Each number is 500 + 40 x the weight over its row's rms, rounded and kept within 0 to 999. Layers, rows and columns count from 0. Numbers have three digits each. The size before them is the row's rms in percent of the matrix's.

# layer 3 MLP down (transposed), 512x128, rms 0.0762, rows 24-78, columns 0-127
108:439494524462487409412456464488490504449536465459526529476568568586573476494545451514452537444474505517431582457464550511502472476497420529473502523466555486502515473495452537494481508539526562485508544518468491538490473555505500519502498587534522544512519503544544493526453515556504506506490447526515526527535514509524447568544484538419555461554474509467523494466512588529510375538505
089:453471534478486508436507425571498501515567579536467438524470482523472493515474427521468556468485481561509500541499535459513517463469478480572475505507522468506480504563505445514498460451490480460482364397515542533465437530478471574473483494490545416472444529520454439598520494515502511502428504531494543500487546485525475557481462521551479433544508489537502466506549527487539472428541
106:583496491526473584459537506594505525519439484511478579513535494547460479554535552471446496476493473546476487468458501466492562442553459490558516483554490465518512517473559550470534558505538434423566494468528558492451430435500534477484544483472519452533556521498516504475511510473539473442530510507460446498458489426432517530544501546422495475514483518507516569428527528497495528394541
097:514396478451535492519489548429560521525474497430517503493499574459497402506506502498560541446559539488529469546438543535457515480524509544457443544509477458496453498551490524494496536502519481540490444511539516546561487543540487591555485479504525475464510423535536494501511584496491471431557493538449587490516484480523542513461481515525524498537530512440523553472580492477610455472465
094:448444477451507491551467566467481512568566529477516498460483470522486477490481508518445452494483506551460498505479601433530532565549497564507441614495521525520558441526443488570463567487517499526401451513502488420564514545512543489464543495541588499497462467479502483488515541505514525503464469487505468497514453519454540513494491500528509521498546572509525565440597520500465423523467
088:480533464572568461540523552542448475518505419447553553429519477484480526450507519461494480487520480541539486441492472476542508497431538524510506484569468512514504533497471525530488490440473445488431512531503468525455539520526457480434517390522475542422462491518540535514443399543502487510433442485518572461510485521504515563507522483520384524528564455473501448517461479462572452524496
089:525460440469513491520504503505485530447412587507495538364490464444496473486510545490437462466467544571497541559428362463557514522492491503507562464436553468486503494551430480537501469538503487505511472504477470457462522486562488546527448466484529476454518521464504546484533478451498530478447534522499493483457439512524483521470495534469467495511496532468493603412515537518513452492435
099:583504493409551509460457533496531490518533508561559487531534491525520498476455441483468555469512504548434456531482458442529468490586477582468475530553465498479503513415477457547471462536491467516528474476511489520480559456466528544531506515510522496518502464474531474471437482535551484531582397483511518532455498547497430532452531529527455583517552561544448501545532511424424544492452
113:551451481527544481551481484444540570399457513486500523461500509496537457472438557484562514478555490506532466567528478475459442517506520518562507528507559549498574475469464472507487580453513486428478539507567509506505526520439528502467502506449578435484467494544495509491449499499550552530519442517518535481513555488516498515485476419593509425460529506474581478440502535488454618506501
099:453430567541490505505471514489514503473443556523534494513515495503543567514529496441550522482511492575450489557459533458478492561552561508497497462510482457518521508514475491569468600486471521573461517487512513446561543485489502466454446469504537443497502488442472487484540491541463539557533480546519610488523517464457510447471517527612478478453513489530496547523455388440476458528407
093:449470568487500471507520439450500454476463504472519479560467520498494481460527467529516462459539580466571483507482524511549490517540594418498484552521494562488546530549528481542487538514500529507487529452518528476563500520541491489530468462573524549451453548539426517495493475500400556452442472526449463566564501549436487472516568452461436532509524485441495421532495468598509490457487
087:488492483570583568532535526442559502431497592455425471543494489558511553485552487487544546513522472456505480464512491497444495474495547543430516455477507519424513488484462461460524525544527515516571399496535578508543447558469449521541494474482447499518487504551522523585461537564520594503543535480558484538496467493536495450518514543504533515493502504493513487496485574420517479467565
091:545482505502557562549549503500478546400503444465565532555477466494470517587438514511461535473477486561449418428502437568506523512504498556511470525431489510468510498506484479524577566522482506590469512474475440520557525453565531370526479503510473557520514518510529454554470523514505480463525456511573521500538541474502455499528549539528516502490510490512458412455491479478457521526539
103:546474511548524476496465542490541480492561522481515489434577551553537558500459500451465473449434473520493490382492535484482518452538443534549425521555516478530495497582559521414507451481464516520542539438430463493493487513528526484512532544529444508460491472525498470469469582515547480543586545491450520538533443512538475563482481527470550507475491519465531478518491571521518593570516
108:471519497451526514521478507465478478558448557505486533545420477564411443455488472458573477413563552566564477474497499544547484519532558512475505502517500467437446512561511515478457480496530528520529526543523484588500490557488459506573450510498473497472486467525492479464546538404501449472493479517496522477443505424565536543446472435460433535541556505494516459556435478483527525480563
098:527516481557526482461449472521481539468598460458538485451515493489442468507549514459557527525536520543453468578546488502522536537475509514604574504568478566534454444512500496546549534475511530544496488495466459594544554465584511454477409490531460473527478477463494480508550498463450504537485491446456522478531559547482491510545484499548484480513455584438451489509484515504461594526557
086:476447480438586508525485513432523478502496544476441498521483477466512528472534483527417557513483525495461490481492460486529497468458450455538471457591468528498558500484556470526518510511535410503406452543448540484493477495481540480485468485502452535475428514566450473499529555462502564533447507492545450531455531489487423483517404512504523499524582523575530463442522574417487438495534
108:492528491488508494471543462505510504465539426511498475572499411580509438494530497543470496446540457469508520529514509479555519518505511471520483567458471484489509535484453509504532481550533542541523576481481487488479543503479424441522494439536513476533518479486472474525484360578521532448511420565438466549480541491438620503560478518524440469516487451508500482475490556421463483431534
096:466453516542532446489447539472489483453564551492507559473547525507540528459564488564503503516494477533491487463487420527497499523403546480463435499499438475445502509493506523499455503489517507521590443528470485503457559568521439403520530515547505519474542539546485486555472524486480567548424538550520527461531567488576479488434497537631480460505548498513502507522491497491425471487448
084:490463512492515476512509495390469475478537549495592471502481476500472548515549493519535512447433538527507504510470498536455523478562554537454496543634513456487491521441507477508475488507476506526476563549536475477509519473487448513557515366488507434491509432514433495541449492475439469563531495507559465542497536450530461551459481538528559486465564577592464494531458486483509503470472
098:429506527476509497516471479509506430470544595471484496543455489581513471487520447508533519493544507477495431493506501444429478556464513478469510485470467552499515496525504494547511484484505519532456535497457555487480491512554455481620449422647471514478441475524513505456446478557487498540494497419435494569507492543508527430522464514508455566535461411528477512521500547532578482477515
098:507487515459506514455498480423533558530571458497493484485496503477526428557529484505530473508537547471550475526488484519449448460532524570451424504527459479535490508531518436488506451480561477444470537596479485492578533520538441590479441455492538463524553521457491559541489523439454540493538492577478465551554577537548496506470513507414453517530506528455512443607519479513454512473503
098:482571474503476561473454476443527591473456490444522399520520493527499525454455541505510525476491469477507526547517481560569473424503483486505500533432508499494464516503485536536490472487532462615499529573546443502436545491512496524573520442514520481528529470487558508575475541529488483479522531432530517450525468520594448554449485562511475531487465503493440433542448522465579507507436
116:559560467484473518462554462462515515428412525501527527514574461482472501491504464472446544520546549592521523508537443466531534490496434500511566429410538527553461481515451493481468468526476506485548467484566525474497553402519506458498434498543468486473537525483558502570481455445484538584488486476528477495591563539463516555443519490532489492529446470449500496461502455505499575510521
098:534524538437483487508570490441455565475546475437536503462506515383506563509602487498499460520486510486510480527509500551505506505471491500514554461482495558457455413502498500572488505465547448567484521523473497420557531518437477488548549482412486501451531490488620496495454503552524487566452458513589503523541531517542515531549481525536493531497479518533466421492466499521479539488570
103:530477508512498536414479501517534529462541477522533442486586536556492493605508555555484490531430525506421480491440580571490498553502545452466447503450483502508497583512492480535522508485463520518561476580512502475504474420459481434473440488561453486522493545499519458565459452481490407476465465512593537462482555581517503524466461509557453499503484506516498524540520464536523495466524
098:538528522468472511452563534527487514496559485508484441484476498515525543454508489445453492485548496394426515550442523445471435435544550508492431494507453415444491531536478558495489459554455539531472467476512507457487471453580496496547466493538463441448450556529565518570518477501576474497436495535518560488475532409440437514549578493489487500526579507509500510514506542518491474508524
101:445495446511509508449477495450458492481502460541447517520499489569517467495519535436492563517455421560537498419453446548467523517470488458478487514595543446466543467479490466563521526530485515498450508543517479499509479438517497528531443569582499516468503381500514522559437511472556482475530437466555467519490515492522409508540494455512526458525504545559513473593482571572506540501500
091:499457535474475492578467527529482574512476490468507470564475528470484462533511596459449468486496451492501601496526478508562456498493474520503408517578482503555575500541492520556446533542515508540468417477472469511461507465498480492553512494426543546453556516551450489509468457452497540484545440455493472513479455466397474531490506562552474469530519540416497522526492445427503523564521
111:513542459534480449435531582563525609514506522509476525488479521428506472460479491467420519597515533524524567486451526491442519585462487576467512504441476490444503474537444515459467510527475526526435490569508485520447587435469446482517458472521538457495504511534467475549487525409524479494407486507494483497514493508468539512458517486506534532481442428548443543571464509510491516520531
095:519476525528479477532512430487498545485459453499530528467462492510429560513526441456473504497447519487475476568525422525516540540535486531515585409599519421472530575492461472461551467542479521555503506491514541540527394500495441557497516564512494533463502434462589524446507518517500479485468488569499498503539485483488448514444476559475531460480442481530512515423440505519434568481502
105:554461505488536578544552454510551477559467478509519550449463466562494555497488411497502596450520458487569497501505498476548493541505513471455527511416512473555466475514495486463508449496494494470411547524534518532460528527462471417498492442570485473450468483430424485551475435479458510509505483581580488540465485433459506545484506428573462491503494498496485452562493497436480500535468
101:550574508473444396486499543465516503507515489542523492513476494467503409510508479529449522496566423516447508544479447538524431581480431542441490500498512463552478469495458492506521503481465499531442576539532459506473538483563503490522477557536524526447521485512532493523462474469416524536522488539500538539483521521598483493470509517567426435512517529423529529575420492413495449488534
089:572458496542554551461560455438513476453416466510502479438541499509561528491551480500519481559556476583458518538438505479463568479439417512509436561504451541490489456514516496448517578503464515514532524526629456484557471504500484553476570558506533490541547521497507521494529474510498585500488546506428572522492508505482501471533494519519501418463505479557473455527457463487521487535519
103:558583498528464486460561530547512504503539459441497506549408466522450566473505514459533493500576531553537474563498552514519430475537443510503493473555497514496529434505523544510482453502488492530521549528480487416429557499524493435518504486599500516511503508533489466485580483407467470506490463556475526540522451482546427495571484499527454511529567516507472555545505482466574541547571
099:548500573478490567557553498489427502506502489464512508548454461478450514506540566472512523486568556482558530535497501471434508445494492437499548552552508581504492575527512577528397486491491547471465494471512515506512521518529566513464516442495545564512495523507546527590496485485596442508477437514532524508523494507522431524536531503505513539559550444572476393518441464509492526537496
120:502594538517509468547530405440461470446509532476521477464548515551535535571547494569485483510522519434529479492577513517467517447513495516451513466478485590545535480501511506460520498488489510503467482444621475487502474497462475462588526492505452486409514534557442450491556454512441573464532495467494550478519467434455444509479499541437489459492508455490562480494490570494455440482475
090:499464536493491495521478508462439482384538520493438517496523439522501492471500567505409485446501562526552464530464480488449492516477553509553480429484478551520507561478481489493528453561579446505564454526503474501568407485426569559559532486470475498458502573490487505522483560525440535517438539507567444515499456502514540521461535557441542455486510433497461490504461495502521538537439
094:534452501584487483514532511479495529507435474494465475482561524435434537504515534492490518515491530583481475474528469483404523494532553499501492491559579527470489477562519475486564533518461546484478498512526491525492522511518539428507547482538415581601479466542566493519483511454587476507465455513487591385527509537553525504504531512509520482445595488586504456494536533508538488532502
103:447494571488525449590512458533508525501462541430449503524467456508478433504465437482415539520474489494428483448525411565505488483451571561552496456471545497439431452469456529538508477475455489507476464467496456559557525499539527557493501468469499574564488558549535525501490495545489540498456460514527574473528465592537458469453532534566522475507474539469472477465447535472521529504506
099:539438496503503555499474509479514516486533448522458516432448469490462502515499449465474490479578460511524487494426528501491477484572474560506416445469518508445536501519503472462518463494501550440511463533515525519678517501480429433485466473553513509444539559492533524551452481471500428570496467475520518458474496463526470542488565560522479544498478526602461473569507565524498492485484
124:455512511481583471452491507429548452418452491477519475506527419475544492493485487465519448564546494537489587414519445545502495472488544515504489507476497478504460542496533527567502483540485544540560499576485506567519502543474575499617443497495470478438520529460499515533532498533492487504507503468558522474557544534518511555583479552578521453484567459511585420508466502500497525502461
119:471535522442550532491519559499478529503535433502439507493476439452528445526541550464543466517508428459555494482520496497500462505459429523498515401464480454474535411453465532580493421414505430556547474548527503468519511531540508480504485439453403488549527459545509508599522496472501497531532504463532561538525492556491527471451539465537434429511472533506501498520453498464529465476528
090:501478529464502463503488512447449450458516479474550437469575531453459486529513508577565534478470510527488565458515495512512481497432505459545484533501451505539498480471498495584538478485546544569557519419597441467518567546463493494581541489484521477524500549517481524519419486505493501535435496525533514476627570479476544501468519579538536524541540519513521480451592457482503457484502
104:482520512484532427437512483462517485532476444400481513491442405562512480530519515420458515503483540480445447428425505508533562446494544472441548472476517496474523538529452483575495462476467464548503528556506459533509566526523483603517485484489527475496419563498428493498441524484543460463538542509488561534532503523452530534456506469560499483548463551478494473453483491494503410440505
090:445532557422438475469535500481545491473586410548507441402502501569529491499498466467431522498506512532547446521523436560559457563450521481513488525530536564489505520492449586521541453527489494506544559547601538497503501502504513552511514448486508562526458492529522429464504512467449473535459504543495479481454427571495518518508486506432525524473543520548424451477501489505517539531523
105:470482547484515449503499511474485524553530468518524490478433509522552528482543454501455525557467532493526454516537492468446474508546490513463542534526515535528471565523542456590480564590509536490507554423446534589558455493516457523556490584507556420532516557483460468494523533594477525503499470497457508523448551533506510534390487500462476472506530514438463477574443426478520504486444
088:475491465518502495477439452408523504508471429522451501551536470489520489515469477523479507485512512390466502440491497428544482484496498469463498479535501432524480498476511524407492553434468519523481500501490537403398535545490575530540556587500496539379481573543523471492538463532458512514458497455493467497455507405463473555459507491542499523470487524578519529433506478480518523527506
097:484470487451455489515469559533508440442563499483525554544479601535521536495434586514504552404546510539461425506458542520561525491485485455522506479520472533511436545497434519458543467479489486474547532497553443500486557593477520510474566535490555529523469504431481539452496550522506459544527471511456519478504538477567501533437406520476467518552474542475486451463468471487516571554505
105:529542530556529447539514480509524523494570490469554507534444499460521475476464559513447502491504520565543475492521462509540481557549425481518555455524482609569502540474506469510561462482497582530537477440490520512475569442522462429433440529511504506447529528520518517548510542511534479500527482531485486494513487501565537513512544460533410466488495580457419511390507599468509494460484
106:479514515513509530500440523505528487474465471507519518481531495492587509538495491474355519519464488529562539479498550424448460524509551621565547506499505438434480444505509516498479472489453512455447532537486526481496564477523470516475441450586490438439537506426506520518523508507511457536431519517478517509509480541509509564544546475563500530497500499493463551587547530488502498386454
109:438482585521527479448480414500527475497558542473524562535486471530455500529502503517466502548542517491524525448451373441550466481544468576460472530465438538486487545555456475466495513451519464460511505418488500500527434503500565518453426556500472512503507450490438573479516478521505545483442484523542517529588540538490492535500587549498466478497555435516554452523515560473466496517500
106:512478540509427500488517478476465523446530505498514454482502450635553550497457518513448460443437524438486506495546537490499496500434473509527465475486516546496557523532479468460446496568468485477492462455468403514514482530555514537501565500504573467565564533496488469505464493491497548460419566502561472523509497584567584539463506585481561523485499502499456507566445452498541480537515
115:478471462477547532525555468525516412519383487510521462509500511554546513512495464500509463479523558510458508554531440527397522512485529493508460531430514477484522487523491478509500541479486526480507433454513503520534494544477442547511433511557485483515515487506529543538545588567460525536570477456446526551511538523557540429469498604468450491468533475543499504490449589437551555421482
112:555487446486540509482552544535488539492481451491493495460512463465519438475504433587469456491535566519490516469428541471548569525515445531514535515424521523497538486477447508471551548503414545522548487470542469485457552471528494508522486461506534465514517456538484487464447526507446526443524435502469588603525526554443594509467512479508401505451474560430546483452550510480496474522509
# layer 3 MLP up, 512x128, rms 0.325, rows 25-78, columns 0-127
089:542508439524490492465471530500496496441462470465469471468530564541543500493516503530494507438502489477547433521486445499502535561518587475522488517444561488515475468520507567559490476442466520508556508495527458449496608460463387449515500493598463581455505467510580480486512511506495531485511526528445554544532428494545525492527511438477493535595429505440533489505461570454467500541479
102:526544508483500476508487498524484565517523509531487474480519470492507459481499534481490460434535479446553476473532456492531509467480499524456530525523561544511465414523493437468486406439496496454432548552557516493556530467506505498390480505484454434494496569512498440475623468585531503504506436486459463474501500525544426483535529490510537535553567498460484423442498495566408476530445
094:396516579456513544488478485476549474524427621554550453524469489480504503430545482526435473493428538495432475445502446430543455541468532488513477564472471480449502460472559557441427512491458544475487571513486516456492465501520490581518465499509482498425477440524452475468498535507500477494521549484479504455565469485509552469504513456578581441493483482549520497514524482479507505491464
098:533599516508530494489456491529511516479578414454527501457467434517556476498456548438601517560472500521490566539534475491453528530505518521532484485428428509529515558472525451525568447502461560487534560514514445482453508516493483484562546409514434487450489468496565479517486515474552466512483511448528524446488452552444394541489563505479512496454435491468530531485473532494481462502533
088:541516546534422526516493491525507550452487470534514471446449569543440525594544484473556430519511527561467497507505431518442534444554443480480492478461494481476481483511438576511497526502516566524538531430450530411436411550498499549540498556531497593515526547497490459492556512496532503560488509539552432490469488520468449484543478522512493526528567500562422492513529468514483492544538
086:471494457445485555444503525557492465496450505479528521433499451504568496476555508485482487511400560478472559485477441455496468491531476490591518451524540497479489488455473471523539497475573469469547445435456526524374540483454553489545459524439469451481471506536467521517514453464542518529515544458482471443421475480545507471596490528479479473507497535540558564437540489505508435503565
106:442489477537488537506525448560532487494487458506527513559474460449462488489498535520509550473506469462567491473561411499516544513531447471437440494420463424460379515510479483490500494467538464511523537503476544507557542488483565483489438522544457516494480447486449486490445475498476477508457520520509578507498500504442512456511380474522528602473385492494492573473498507450468505442508
108:480491511558491534538528524428496477512503513495508449474516460502629494544561549509437460566513462450481523458451500484561505469480444499539499496503506525457478579542456524530577521514534475513530535526485510366514547440509428464495585440474531500523469423479497455520552431487566470461489526446426523547439512467480540472473516454530522492467509454488450449529495471469455517509513
096:484440469509504510525520511506455484473499495430549519472490411487513569448520514498592427565475477465533472509529441425458479512455483451440475463433543494426529553529498551544489508461460463536464532422496507517540534519523467489506441486457481543549492539552462438521515485494506500493547470575492463567462507532409457427481509519477486501471529451583508412526497440503549476511434
098:506498527504455457457467567531552455530463560503497503525525527471586511465573524501503493486521497483480585530574512488506493489528465397526527523473437509577444500414504480487520550494510442458438513470466551516513503512512506435468473481546493519506489488511504590439510448479434553476421492558480441499449525475463455423504570472494487482440453457480518407502549530534505412494508
089:460492443567471498430534531588471582501480479588524470459471501464458506427449566474439435509537461477437541512535478416514491531476509461409454504482485497568521466457484469500449475468550482461546529491531440521456453535493524475470489467479479457517527538499533524515517495517505428557511496462513510488529515483468545479536489498512499490446520537526459587415527448515556500383460
083:487495416566426470544435517481430535529540502532495423478501537472463492480492516506528535489446451530511460402422486473475497480432508487574443554465548491464533524551471554505514514452539525572548453469468441491522443534452523558512524471494570444507528508468491495471521549564521461533539419509465496530539499479509430432534494481475606488524476507513486542519551493529454487458450
111:437578516489512430469528472522516532490496505462519558481502484504563484449573529515567511509584469466517473523505447503523533526439433524424548477530530497515566487572518558514546539472508458495517498525496536451510455481562460547490462454532502536486453440516510507598462535566497431537502459496516495422482467490536457455486471554559504531494455511421566456497457558544499499566578
091:556424506467491532485505572608511482496496479552476489452486529508503544476507510521502511499555523445469541420522548481513507490479469512572545559471536449556508525476520471549516461505499463463476485493452543430567496466519466551523583523428545521477503477572479522431500554563520517556526436527437466501585508544439502474457504529523419464474523465523463478452559485580433529493464
097:499492457500482531484495543458465461440531538588502473510509524529547544462515481535517501413493515542497538488512503534500556474429506529508483461424515434501522540470568536453512467487435566498527517516520589450466453484483457426551531577479524540413565555479458570505496489528509498479467504478479565544545452462511539452548455567493526472502486470417387522515509510460499496432477
083:473577483578493511539462505469457530449481489570563458511519510527477461488462460413546508468507537508470558515555451467468562530481528524440449453460500544491498453482538464541533548510488557424507561501535537472503551469527544454521512470520500447475502510567531463532523495498418466551520519532483500472527404569572531456598493465423514468465486461537492546487560529494571478476463
102:521530413564490480451494597564483565493550575477495567506402501476454504507555482502518548541480512476479510536525439492464439561480481515552490505454501496486524443448463551507472488487544403452518525467490581464502457446434535482500466545559566491563459497500437515444528530536502486559509512537495503526466480556509534492491523438411497541498526431497456535479536491545522551506529
095:470433524474520526525598432441521534495528519464540507424484459456518469544556479546480485546548462524564473459473453504469532471577513475555491497511562485497464520489532538498585538533495537546515525538475534526518438455516483542451539411494532496466521449489545441406529533520507495555466542477516534562511485455470475486418545539497473534469492488500484435521450513578605544491497
080:513522523520495543444439469583456508428576539484448463471558435436534430463539518504469498518437527505481543482493541459545461560473538517485479496514551464498555519526450483461518464568546448488517554507393527524441477516447433469485506485493466465475507524513493527473477462513571555462552513531499447567478522436509504550512486468565516562556490444475505516465412518471454526531431
094:523500470486453410461443564603532480533501517547440502577446499541569517490540554474499558449546514460493506510519526429504534502431433426493508478520455501515519533516474443528478537557458507420477521428523565499492514545492484499418418481474422499508514478524496539489558448537546460493479556481494430461492479500483472462541497438452466535554475529496518531431502564519493524531520
100:464581480520475571411460479431500464553469516477469523514579431520513520485482561489477369543530465513494520574511504477455484513586462524504459469461461500509541546479515484492566438522505554563500467523495520463441544454531520533423488546550518412536511475442541471502448470528551519504513541502489483504511562435470449530540489478500494534516399539475519477552499515540523501477473
099:547531494513461488480463494514457545521471494448531471475435502454521519499432537543459504539462519507532540433545523503541464515431511506407491573423471518460535540382509462454471512543492465520500502530531516513479486526453518532423536512459506504473490607518537576423486530567508471517546474563549551451536516511548457524500562499524499507520430498541477491481509514511428553391500
121:545535527498553610453498481502471529438514473459531483494512462472518553429494521443515593458514516517603491562462449508488463527580499472418503436483494481614473542507471477469513546495551438446498424464498492501480569473546418500459460537486469502482480503497530529551525483544474520527496469517498458464539549532464538470501461455517497530506429518548470576462497520456549474462462
094:536547402436508553556477523581573499530557491463513495494504491520556515533464445443537412449527547500461464538514535519476526464505461451510533446544530514490522537457513508503505520505470507536473509480568480485467482555510452502584535447565476524541421510471515444472491486516558515488466581545408472433525431475497519462501452453516444568519512587474464534458490511537500493563509
101:493532547541483516484547460526579489477555475514532481555482552481552543494587539538477546469485538471482503506469462533504541554466464509520508534470456412464531526448504519501467532451519501396508537557522517522473484562512439552527479453522463489472437516525502447409457553458564477529468460404496534467478503535541435484441448558501524509506516474539471523509483434500463605485429
097:533536429488545485513527564483466541476460570523541475523475549504491498475563523535510499441475479503454476547463452450462512445470547531503460425459575534448435489542526528365468535492538566511498522462540476471458477453516475448474537503510520485473577506571501519491544485427547499501477507515477487556500457505484461469403445490499479489569587519582474507484545496527457522558473
105:507506448452519581449491477558560469527468521514495460530399477557462491494540519508537495547534535466542477551548518518537488599497523476497515496482553399551553555581478471488487527493531507509536517545540459509529430534557483480543438531503536459440539443535508521486454512454526491540551470508440433510457486435525473462487513544441467489538462479550478495399561512558464513469465
088:484537560543458508458548548541466456538467542551524546500485470444539457435448509523482479541468470469405549495569465480555509534527527563521457436523529481500532449457511485465482473480545547501544504439442541486491483518445553566495538414430482488486591497490507489464519566530438545491517489579522455466520498502430449491514519475452500560546485609476547455500528461490506539493496
112:519488469486470443504478519528624514529495410530459473483444461482547571497525479461583542505440501470508535530515489437543525461482463511471450527485472497482599523480562512520500546452508508475488566532473437503478483482482458500497439443511368437467485474521422534499534525514523403550505531401521496438504523472451516491514524515509500550487470475563497515531506468499569527491471
089:484581454526507461444521487442504506611483502526508506468527527517508511451467486471467488512458520475482502456468463527516519511400554483519483533454437538443436521464529443479417521502561502459449504368516556477431477513546489532468504458501543512490511465553478531488521452452479473492569500481451429553503457474480494456456455447518504468527480547585448472482530453506572473491431
102:500549484511526520479525508392541525545518552519451506458463494525526562550443472453454496442474440414407438479491484442506492460519496495484486560468442443471474527486494429516503520528522552476489527527504507520407514449492461422487525495516524522476508465525495459524525394516457550560467484524489518395499441495485500506569525519513573510532423509563449498493473494415528519530478
106:629499488519432554515508549482538563483473525481438429484443426466431480497491482554466509490459420503517603427487542501528507487511461489460467474441512494468503499496479533454484549514472461551476492573469536529463511504497544465506477499491535472531509592528518512537490485531462436510554449486492503444453442553507453513596511499542473539527528506539461570545577539482513461484547
092:488511471500517488468492476575579476535474512460526539471462528419485475470561516550513538541488522549467471483549478446512531565490459503474461504577480525506546489450536478431477518464495482511589542472531488527484444491491534546512466513407443569542530484544479530478499495501518483528490494498435459457451465470452541524583556587487446450443515541604473445534520422576492538526492
115:533557448527544554505523553483533470511515456474535518487539546487478519539426451468479565499526458582514509474547428376557486472533549468452485455456497491502461524493485482556558543519468522370522486512559514545486534456548484456521512547443464534489514469522567499510524482498462510513497514522515458421594547485541530495507518465523547612515524522488437577511467499486504491486506
092:503525495476416495555525506508512459529510475530479488513429532475538546452536498488541453596470534507433483443482552443469540460471514462525496515438538513454463549497484544501518560471486546494470497441539524450489444459502471580461472500593495539463519554438478485530488469510552546445528521477456540528449500519540395451605519524490500536448533417537479498560455470468553498486554
114:456563494538448447491501495437473517531527550447541483552510497502461589533492487484493456561436410466533448432475534525462504504519500477463514571513516491443519501454480513436464515509597530507519541532495541444484451442511484450515436545404509467399535485503485461496530405531505555450524551433483556506477467518495448455502483573470511551528530520480519490552557507475500504534467
096:489576432517437495470455525503556498436491503449483522515504465536522530518459594499495421543514480459463489483522492511446469505478455502522497447502507413487529495462539438534488488447460577523504514511469481568451522526483512572500494484490432555456436549513513501519475461481600492503487579528508512414463443481440469459472518499493478553526427546459468483528435471541523505600574
092:480458515555566544540465442581495546482503464494454493472504500462488466448491564429551496563512536496520478479459436514515503455495496509473440484465575499448451536524530503515434482488486499501500534489475470535514398550508537567468531609537503477467546484450459542547534522433584493546514443569459500506445472466569440446593531481512499481471502534547475476566454493517487457502511
099:494484479527512491483480516527517503518465583536463498487469502483473484516479522482498553446566420386503544492557446490510537465484502597456528463464502520536440564479511566512527474524458421551492478499526480536441594489477455548467462500504498535508575577518474512472501484596620454506532483526525588556509529541457508456463471564512527460451507502522549521508469493522508495441477
104:564485581533535521468510488573536505520426531505483571506399503535471466456457542492445483546496520444500483546507543452510480469531502474519542496493529471406499412467471450439517479464477560529491527550399535550566484552452513539456537500471550511490572532515447515466471475448502455496517456470487445463513545536523495506577538485419515441463482465451476514454549529496548499457515
113:458490498538553448558430467538464465447462463465470431520572571451505466479533486504484442447444530463392543558544457515488489557527434469462516553458506481504517548511522529456525479528428545452484526549428580488469545475497414510528540524462511529416479484509442512573512476477511526521511503495466511492474495527529571488558482493490491511541557470530454479480501585435528513546497
124:488483493485598528544595524494517486553446431500463505471423543493480489593453532456537459496465492467542486469497480489516528492481568517461483521523484445484488438465524496515497424512536527535514455525493492454484467445508522491495533505413501489565555442563498512554542463467442558487509509472509509507444527557514579488504572453485480483414556519467520415526495567419476516564552
095:525456463431485533481453512541524491562523485501518479474521484503439583467521545509555452527545415502536558504447534459474513508480575472608551501495507444552491487480520525544549494527475492483562524467528478471510428457472491525524514475546570444579544517501467524499498544578490494494527525476501505501500456462458469407498423481535488539438519538389488492460504444479537427509425
105:444530528447496527554480543522531477560502529496466540469481420538457505425491507506495527475504431417485524400525503498510534514495466477478502515502556480533511498494530549492433527446482460505501507508514461534531568451414565575455543540535530541567566604498502431556503550523599493540527560487491503442481464557468460569489536478526510517492499494528567515453496564479491514531546
081:481441510474545470488459441462453512459514566446422570566547515497432486533532533437455517502491492534505485411506468537490530476507533463472474581520518525498548483499527445479542540487502505497588424527483500507477527464562454447576509523486556519473536475496441496478517471473435521454553552519479485480513533544582477495533556506494508566503522453479471591583484512457558568521440
105:459506549477512535533440490495572449540506548440484418492447469512543540494488511481610499451474501460432489465489463464506452471457457502432508527466519515496453489441466518562448545506488473474525482511531534503504509520474511444493501487431495461470483504602435515564483483593435499501512512495557601459462461483362456503505479501468515506565497571515550479483456496482541529490502
089:466537446500480558449468558529501521503501448509532489507494469503505478533525506466500475588504588500520609579484475480507552519421495488591543393507500492511489461470533480434494488576416436516475501472453518529432543523470549454502513529504529571547483493503465516478442506546482577504523509544410408526517507512508475466548445476465457482511463482513516527443494438469478468490536
095:529440499552474492540511552533517485585480443474543521508450411476558566524543562519451471527427510520530456486439491537529526492496558454551477540510547445481520489551574493474560418571484462438532451462441467401557473443533535492488514484486526502461425463529534510524512469472531547524472548462487515596536483480581481493513452466529507516467516542474504462522482515512502515457449
096:536494515587466536497444537497488581499473566456513533490510493518463513393419508549559498531535458507484516502475466495537556523546484572474517537451489459519495544568462492464502507437422429501519471513491441555491482437567495412473458523515533488469570514476555443542542556593512517493524432475458443482507434524500509483490548477484499478546513501474503500583528568493533443493507
101:527503567541491521504487553582465490571472531484548531506501564506549428471508539547542465463497453473541427515501428503483516514530453468398469543464491511483454494508426475559522500478533453480560537506532505555466529512470532536477563501497502479451507491444531479545449503532524466509590447467487502510491496543556515470457545498442617460548404524454519432454497521498495486480577
106:512475496489463473516522483555520466499492465488522492445477499464530508489425504509483507523557491436569478527461567562486513431441523450492524451458463478450572465514421523473519526535407460541500535548448498501497436475512458504508503520509520583518378503569601453529536470498432514450480506466431501473465467522480528438506448491483465565525457552477426559532486510464553525520467
099:492529443494511513469485492495461489432500527516534486525532452475531506518490513535536527517581540402450527448526511497532465545487451494582462492531554417538513484500537552487528469446431497542479441407477551505504528490537560511478504452469483449482574530568567491570496465560530514439489543494526455456509523501498498435542562503481540573448512485540456446474500501584415495535562
112:541553481570545528499543535495559489527529493455451457519461520436471439479519449508480461435508567480527518492545535527482542482471512484545488400469506527552540529499450439459503492424562501548516442459510548483420516532486479484510452449478478545454562474507481525493535501489506399511489506408497488472568496575472542511554439526471488515469587438520455571498485439548503524472549
107:510556465567450471454489534502507474510496478451508507486405474513517501514489522470491495517491427471412526448584469435527546489480477556464472521482456521544465477430495505503490469457547479465463520524529508469450490464534511477524551501496506464516467485546480572417491480579567465441545579451430566501542488497530495567483573471499549512514502451484585571493426539538423460517535